{"vocab_size": 8192, "norm": "rmsnorm", "norm_place": "pre", "learning_rate": 0.00516, "weight_decay": 0.037}
Each number is 128 + 24 x the weight over its row's rms, rounded and kept within 0 to 255. Layers, rows and columns count from 0. Numbers have three digits each. The size before them is the row's rms in percent of the matrix's.

# layer 6 attention output, 128x128, rms 0.223, rows 0-127, columns 64-127
095:137120132117167116124124130123126118146039137131127102125109130072128097148142123103122096105124065121132149114133137194130137128141132151124115126110067101112133135144144126161127122139133118
099:064124120171085138114133111105166118177125132104163114135125119167114143099101143141149131102100149104131149133116146133093119147161117161154129119127152135151100116187124142146159180127152108
095:122124093137133156160131126145132150137129112147143132106162113151127131110132161123186166114152135113132154143109199170110127171135143086153105163140165104133124117126129108055154172131147134
090:099162146118134111082115174116126092172130122144152136137151101137116103125101130090109144126090105139087147116083181140108122149147148097142129135071171173116125177125105138122117177159162105
089:107146122080112137115124144141132116094136074121075103162167111088111091137120146126101159086142129184139156130125143141116124130117119153160097111136108155085113114131159132093125125131158158
088:120111125119124157126108124098094137168076149129129154133111149075135109094137150139152074127160092130113120087101116084138137080126102120117128157156139132097143139123129127176107091089186146
101:082117175113107100135119108089103137124129146143177140119078113119139101119098110130096148112118130085133125118070133141066149124154122177173086148123062062100124151120137145151160126137122190
100:115117130075171129095165115096099069151188136166157107140174123103144170128121148111116109146095076114127156121126148102100154150127122151114125145127162135153134153140140089123160142132142130
096:127131119192140091089163151070123138097159116135167105163126158105105171118163121164147085133111138160131156109149131137139126127157112133109145156153127147106121090135091152162158140125148124
102:138189129126119172138105131088111119109127124140132185124153167122151100184065138145129119111142119140110122087117142098143085130137104121095089103140160160134122174098139091152148145126112086
101:126149148093140126171123141142130108131122162139115120112120156136106141152144117161086121077102105118108133165097191122136104097090132083136093132166138123146145162131176094105119130142144125
098:140114100129156103128116102117078162120122149132077135073120110148112128147120187122090105122142125135110131081100104128142077151157150131170163097090149103107128110146106127104133170125130148
103:157122109067147167144118126151160139138143148109143171096119089064103113135163119201121119135124124112120099084147139144126122093157110101111127126113118099119086135138150190141140134181142146
089:102160120180157119144114085167141081107150158134120169138128100212130104115127098116094140161101118133173137148121135132116127132126128123122132142136121126146126147133136104173166100150084113
100:142117134126129139145135137098106102132149128117133146126124140177133117127118148161087104120155129079133123144136157148084137135078111149075084106152114118149115127197141099153140132168064147
084:114124161121133143142096111116137114160157128094171152123141118136154159087145130150150107146147120128132141132161125131156155128125163079132128141151086143134156103130129099122125103118179182
109:175134127137088130141137037133112159122142085082135134105151126123131128153129152102085156156098173105125087088129126132154138104096128145170068140112160137132096129108136144114093120137129118
102:128128106125132124092131194094096138136134127153164143112148164136152119156136119117116102130110139094133158124143103104117091103124105067199097147155093127178140173094148095104151083150181130
084:146158085127122142127114151123137181120138124108117136105160085150104158136082182119106098118136136137082124139143113116136092120162125132146191173115134146134108171151085093150129140127155138
097:113124146162176121189087100082136139144123159124134110095141158122085138185112147115149109089080113121131107128163161109121095179124123103144088101125143150084149110138125186153157154086121160
101:134142145133069091147104140142159084135143179118149120119114119064160119105128177089077156154097150135116142105091123143096094133121135129117173126157127118111127105155127095141146105151117136
106:107119157146126136126123219126147128144155126137145151124116106176200107137128105070069145117114131165097129098107150133133132118095148129126135123196138127143153121124107168073113158141160158
124:153135116143173115137187108136091135153129118133101138129146128105131104152113146094129158077100094158176154132127094129145131106152129122077186135112131120111134140107167105109120188129125148
104:113132095144126115135083122089123133133150118124114158122110146115087121111109141167087117107087140119132141097077136149165129106101142167146122107135165132112138090127120122127097100134132109
088:141160119129113147124126169119128132118126093082102100124071137091104108139154089158151186135147122148117120096135092173124099157107081187104154097121173074125127146115125139154146157118080111
104:097101101124120112133133103111117116130150094186097137147134155119114146151102116106183105139129128099152125152105129096147118156092108138139067144062127077125118086109147104122126099133104116
092:096092131142121087105117123148113107140110126119117097136093108107141147123137080128064172137139134121059133142129132135141123163102124137098163159184151173115153141138140085109122119121122164
100:120124148062149159155121137118096135093151119104154151149131132139141151137121149112135109084122122096129127099144046148113143110170120173121138154110113127119127125141161123139150159112170114
099:175134117119096147103158157143070140131169115147151122133125095113156086179106109089140101129133158111111132101136161132128091157124159121121103146144064130110120142105127167116144112120108110
090:148146113120073140137127129145162114121137196111140143149124142147118175130156161137093094105095124108076160133087104147098078140128129123131106150136194107128130143112162114103128126153148098
088:123185147107086142108139139099117164139148115156112111103119109133117091159144133121146123118100160122118085127159109117113182085117132128134176108112156122155121137155120106185097101130137112
091:096126117136159163129157163145129140110093117126095168088135118149165116114129102122140147183168104161134114100135112092150172147150139147087140117142153118116120133118102140138155125125136177
102:149191117117124155131132101130126131145106107154106115159131101157138158121140150111115120141099127183115197073158122140152112138114153122145146101130137092139120137098115096139080152121124162
101:171127150145149088169099124119112116155158160086124142141144125121141206118156107135169108145138147171099118129125069128114120114171122117170139135124142162144092136105174108125105084164093130
101:128139149091156122158074130105123115120160152139128146161096094168134120097167101155074135123144156102139127133169139156135113157125109122144126132088181126157174105125093132173185135133125160
101:164124157162148136097169154115106149145116071112141099133119141134104140165112147139124111068083110112181124129118097155131165072135155105115152120100114164138134120134104121155147167140160109
096:135140146134122145141129167121144101131129156152097148102136092070183106167117131100108120153141173111130141133159129093154108097168132123139134139121092146130134097144129131117134133079087170
096:146140131130127120119097111139174093067101096133129149134094155108184098129062122130137149118104112110187098122149154126117102141127105146133113085165150157137142143098136176138105116100138117
101:122111141115088135132151116106068105135090138151144151078122141099174137157119143092142111117105131086152103132114142145104146168159163143119149180139114139138113123133127124128136120111098139
107:097117080091092143138165070153143133179143090164095096093166118140141128117167085152095140133120122121123115187133131116120122184098141131093103126135101105146170161152143117103141131135148122
084:110113111085128145132143117143127116132144111196133100101113080136184195126148128128168119110120123192132139123110099095131087112161157129127103082132151122115176205124112152110127110168134120
090:099135116141140190169158106140147091121114132096093114117164142128092144177110122125114145139132117116089101103140093109153170111115124113141104133130143132172116104143088137103145143113120164
095:094126098091139142168127132166093169152096109124085056156118121109129143110121126164111169166167180124172167120156138129112136123138195089131106120167139125132183064168142103150104116134130112
099:130113153138138120143136107105155140129136137135121132135120146136106091180102125112143155121110078083089124112120114101181138103142128126086144141138141132158094139140156113105081132173123141
128:096119107141137149174140121138143090115103136099163140082074091116131162096089188106120143113174120132094129104152117154120137094124130165127147169129145146125121118125107153132114094152105118
088:129127119104126137112125122133171135107104138159158132148132132100097138126143199127136145086078131117146082137128103168136151113172137096147132139159111162089093115090110109131144103087131166
102:114144098111076125140130128096102090106128132071169118086158124124117112168119143086188114115143152129156103142127142112138087124196142115126088107140108132137147126123093160143122143156111102
103:132122113114132111154178127164100105100116168186109105129143130113132112100090105141119106150119100162062106145174111127139130106132095125159128138106114104106131100131123145152121108132112129
088:129099123170153114121156155124119148176131095138127141086086158144149119095134171148146130107096076076171145102137155169166103165116159150124153141124147122135147124093157110148172107123158137
097:164116162205145073125115131148085095136147116104114148134123157153141121152153112171151072132101077136088131127129101101150108135086123118176102111083100125148149122134170116117151161148143084
094:102143096170137081107140159127116102125127145130161130123101136150150105148109142093098142122150152146121156088038112108136103161143096093102106151119158115158098120103096092145139154151136126
099:130142127108135114115119173110127139112114103131114137136056132080146131132167106154126136135094138141158170150119126122159083136114144114111084156084106165136153085115108119155118123101145133
102:133103097100111130108117116123130157158187168194149105102119126136106107159140115128139113152152116124145196154116146105164068106122157138116080141151113134125122126083124118150153127105123151
097:127136155110095139130136183149149112121123136156097160135154140143141125165101147146158132123125133146083152119123010089149108166126162121092133130146138108133121114129159124140112135174131098
102:119143096099168120150124126129103126114144157107129138125165105094125047125137119161092139129126086141155126128148185079135132096122092110130124158126125143121109125142138143190096149128151114
096:127120160131077125100152120153115122098059108148105136117134136138129118088125140152132108162123129147138143109134134151155123155130146137153090113116086109107121078157098125101149120146149106
087:104131119120095088119141174134085099127128123124114119149069118133166103103145100122127152157155118092099132120137177167080135120102136188126152142134141159103158138147111094133141117140165099
122:162156130143095148128160134156075114167166107112082151167101106147130140113141116172169179118086159096133152115139138133134125132133102095137090100132163154139132131125150118086148158107130156
091:109080168106140116129162104126146134141118129149075168143118115171124151149103122147138114119089107167108115149126154117154094143124148142127128099121083160089131147154126163137084134152168117
102:145154066137119138164208137164112092150113113095097122175161115098137111122126129094147071131132177102112139154156138130097154143150115150101157113178119126138143110111158119088117150119165129
101:133123120144135080123095117132137116120105126174127110115129144133144138154126140099088147116097091156125178155137095118103139129110138115144112140088098123158127126127111094120139142081098123
096:121122076160128094149102139119169078149128153089129122110144109091132140130190105123129116132137114117135138118149144145167067146156066110116121161107141170155125093065087113114150157097136121
107:160120149143087146150157143163126123093132103158072137134141115117108155133071143173124172151134123133154147087105199120131115079143109162136153161132136134146111132171115103144150153163178192
105:118077114095162128132137101104092102111169133112158154118146094099105113102164130098131095136099138115114126139130138185164141150111106132150138153140167103159077161103137179093124127139112140
107:101109124165121118108149139118138138129097105131144123186181112126123107146155144054141106113114175115149100164160126101118122139103126122099159146108140122094140115143149122119121187137115135
106:113174124159094100146134120126097160093071103129122080101108131120172135094096137087127067131139127111151124175113168120151120118177089151147157129157143123113102114177132130075150150165164155
101:072159178181134145082158081096111108139089108123122163191096113131144090081153141122129132155145105110169107128120158154143142146129099136165086135133150127130174077091147093120150118123090121
109:119188149182143119129070129164096106095134140100087139147146067104132104141108186135173123101091104158148160147113134074153165110103146133123140131113136094133153139155106132125139149132109125
097:120143104096104143119121132155130116089109109094096139119087139182143122117148113131122099131102133123145090130120135114095101158093117166098110125065118127123136122089142125102168149111190155
105:141094115129161129112105120135132137108142184087141137152146166075163106192134079120127127135130111155137148130099111100167123155104172162103097151146116119123116117096135117161131097150139106
102:139123100136099126133089153132105186143147131103095150115126135139145104145115127119118082167120106108143116122149079115140121116110148120110155114134084164146071116152111117120134146112131090
114:155137146164130151138110112126149147104131095128181082153169164122131140081143134130152106097163104135145188130149176112121107105109153098127099151146133087133152114140148128153131096124107116
090:124109118117148147173126074154096101109114100152131118143157166138118115106108110161143110072124123139121135139138129141096176108121145151133125133139140120126177164107058165172087151131113125
089:102082114166093130162146107142114161106104138152153161142150090126143114168167106096159066142149145139114137138126134089151147131153139172134114144180100076128093138166106122151180159163136134
102:119111163114116147108122158125134120081141115114105106175167142117166097102140154121136145133152101123128147159157111144124162126135118199112135159117164087135120147090163137139152092124110143
109:114143123149145132114191146177181133106125165109160102210132131105153100129128118099151151157165136114109149140146124161158114083129150097164139100123117069108141128121146160090119125143158138
112:138111091142111148105150127106124146115138141113129151124136145087144107140150108148139108160117132149151157168140101160088156105164148135176098129133182127142141175184136145148066119087124080
098:142104178125111174123116127108126156125100138132131144129096128140137125049138142140162119201069165131114193130102085153088100152115161153111112087164113135141145128093123155095139113110095141
098:129123156113108134124125189116134159103126137117121145134127167122148117170117135143137132091140101125121136145192109126146142125160090157174096162120182113149163106152101138151103188100115186
099:166105150075143128134179169134113121116159120116119092126151163096134141115122089122173134146133111129167128163106104163099090182091150096095097123108114130116135119117152146146111150089140145
089:117105127107114157106166142161129124120131096121145120165098156085102118124087137113154107125122116087163144108174154136111127082107164182130134118107134086134140186121109149164159153124164171
102:140162164149114115157097182108150137162167127121104168176115104165135128084163189134124097133096124113149118094116095156117130083134117126111115073116117154139154153142176128159107132108130067
094:163095104137139114134117097146150100147185146117166114073103130111128174114129167087146141128104132166139100110108131094103111135108153080116112137120107119136173139123098182083120117148147145
102:194077114133123143115086126101163085104085103119097142174113134130122120120170087089124119169079092116087103116118129121085106140122099124107147115123168119164140154109134165099151137127109147
096:138157143139128102126155112107156139141149126129133120132164119135095163165136145140104192149124094119147115124180094158095148135158141151167163117143123150096121110098153136093109154155088089
089:163155120121174117100117138130072150132123095136098151101145145160126111158124181132093080085118094106152121107143140144091113155091127141156141125125115135086141109106164078112137161113129145
103:088088127114082120123117147118126117139169079084158162128140130109105161096124136079157098086158101128148115109133166191166128110130132128115162153134104113119113106108131140091129147110116115
090:141231135127097107113133124105112143117131153121122131064144120138101157106121166112119099123132178136113139148130173110128137136157095137116167170155140111151110088171147107102113143117109142
100:150120130145107101105121127119132125112129130157164157139122154057086135096101132126127146153107086152164150125135120142118132085126127096150152114169152129122152132137140121154133169131120123
090:148116120108149145146127072122151165146148116169143145124148117152145156163156153103102113086130095152090078107087115117159128097135086145116141156129123164113090114152109133129112134162123123
110:154158134120087170097178107110135147071134144143160140118139133147116141089160161147116127099118108188212163100171145104137094146143138134150080135111134100123136099124108129136102125156112083
100:134151133129089131092140087132128169129111088137176095156116124114132064097138100176135160100127151105083136125152157103168104149103116095137124129137130154154120151111125088141085109144133143
103:093056135116123139150134118113129133132118086151109108130130113117124159159144172128084061133139103132141103145155150095161131162149062122099063150130180154154105150108155114113169110128148089
102:141153078120135076087089107058128116069116104145148133181157122115194154139109158150118166167093125156110112141131142147130147140153170131137131116087110128136135129148099085154106161140128132
109:171154162101075116114147095120103112118146109142131135115139124157114134151112088094126130123156179158113115143081148096135201098135124184084112098084099114153112124100150068109112156114116161
116:112077121129144124137075110152133112136159120107162085106122142138160129156141128158141151147144126126146132087126168152103151113102104125173150104101102127143096080138108085145108156080123098
111:110120084123127129200203121148120132106104122139114143133092195120134122118151141106082150156112144120130128131115129097115106130119183067125116147128103141101108187151059120121113132128116106
091:128133090098184142130165150106118104136184131137151135155103064121114149092116169099106098091102095110139101151127062133137114149109081100120120136112089177123092165143132115116118129104134113
106:151184157114131132162134118122134168152101146189131150097138136128175094140152119143161122123180164092124133163134169137110138128110156135110142099125110090136156142146137086134138157141091104
096:159143144172130126114143075175144148116129105141135097184174107098135124115086131116137168166126174159100134163118185131155160097138148149110144155140154118143154146108183160157106121119142122
096:163117125142168148168116112111141095126084179140165147111159119083103091093157123149123121128135114121137163134079122133109184113157130170163150126144115157140124132161128132106132109130176139
101:128106135109145129074155143141098147126141147118140123106137118153088131117100116103084114097159102119170137166137150115116124110123125107131160130169162158091136180140137135117084126090111148
108:150140120136155143131125180134129144151115172125123137159136121136134110133136144142080151113074119130145164150126131110163122101108125148150085121123100182118110123144130130191114128146104136
102:170140177123138076143148107152162156134114173107139099138174150089123090120118124138126165170150142109119138139121106096154142119150131131135097143111105124120162154114171163158067115108163110
099:143095168124147102118118111131119119121133124143137136146159168098115127129145133134153185136137144110124160134150131115090193129138135148095139151152117104107161136093142111108114085168139123
099:108159152117134117111134098131110142159092139090144054125136159152099124156121129080141161094092115103107114153126113106100126127073154114146143140172107160152120124100106119134142111123149146
112:153199139166128118147128052113148158152081117133127076104126101151141175141135143109147149101131136119141137141151111098150130158131137162116141131162122159120163126110137108129151055088154151
109:117122123125172105149127142102122174144149122158142190099128096093083091100143101101105135127129124144135115143153142115119149155134150098105169126176104133146148164149132122133131145173123097
100:151092151144137102149115079128148140191136101122154139131116150151162167106171146138112130113221136118144131096098112099095160128097089103110121124181127104169149136130116090148087104123095125
104:162140098138133111140089114100175164126178140120130108174150107126192132152152125091146171154142175136120127153119124123073146139128103155094132143126157145104163121134083163110095113091164117
097:126147137176124113148125072109111111158112156088142089129116172145170100138126106133112135176131146139096142150097160149098122112151079103070135132121135143123105146083178141124175171119169150
101:112117116135090143146119115169122113142130115072132160096132128131090129121112099087121116148153097133125113124186141130175097097135160106140156134095176161133174164112121118141115146155147049
097:157132133175115192151154103158146098107155121148186141116160204185161098076129113113109098133124094127114134136120141117069123135109171147110142128116100158125149139122116145110169138153126105
104:166153103119076101094159119151153149147136104130131140164096084145131115117095137145181147098154126085125094138086106129110099158141155129133096153143136082133139112171131127143046142144117098
103:111125121170115128143150156144125157140184182158117109120129171133125082104085128109117140134142109114122105123123159132084119120166140174144097168119147118087144082136155150127146128130103169
097:135147180096146178170110135139132157124106134120139118153105155122175145122098110128159122153126060112152120116107128129110150104143171132139140110155150119122134125081126112131152121069159142
104:131120116132130131168173181142139124161108088102099158115094136096119151157163148118133130108139209129115137141131146144086164106194072150106138155092176168141108174105128147124110126111134103
092:119098119118089116051084149128159141153081159128107112140118128132130112167125141113165135159063150128142136151116108090126082124159155157141135102135158097131168097092147158157163113089173118
115:165135120135119128112139154101177105123129078155155101097114120150131101127098143094116163183151117141080166092130192087145132090124087134089139145152118121174095134103116153144099137103149129
105:148134136109157145142117201091081150138143153114130117133154150119177149115152125148145100085126135138113127133134150115165086114146095117181150129139086163150108118129092128107089140117116150
097:108083145123116126133147145161128153115106140156113118151131139148149114129129178082125143126121164151123175098148157165152122094144153156148099143117132104152132173139101118107116120206176170
103:071134114134120137130119129106121158136198091088122132087145180132119086102083138106134128143149134099163096126172138124172125118121157129137145111145127130152152165097133186107138087086147116
092:164145137168159170122123133148135122087145078114080185140145139132120113104135110105115087114164133164155156111131140084092157074164129184157126150078108137143145113157116148115151150136156166
088:140129092160112145152139155140133143097111117142144116171086099142074119152138173125149095104100107123140153126144170127153117082130129077077129128137095096129116126113159137197155131103139120
096:133125141115144075111122120118156132146121078153138162128166108134068173128092145120113119120132108162109113177145110129138164176104128157132136103154105098128136164123154093133150115155119110
104:108137162144160152140133094136187099128170125173154120162166117130151128111117096173131160175120139161168159093167139103113105097130086084157159067098153129110112134116159133094113112130124122
104:092128123148076125105108137161131105127129098175149132160163093123122131142100106124120118120116133094141161073130124169069161155136099135163059175136140111119147118142124076096135117120126122
105:086168093128145091131119134130111140119112140151102083115104130101135119163192154088119107088135163132140115118103102126124168106125156137150135129086116073129150129108120114119176072111165132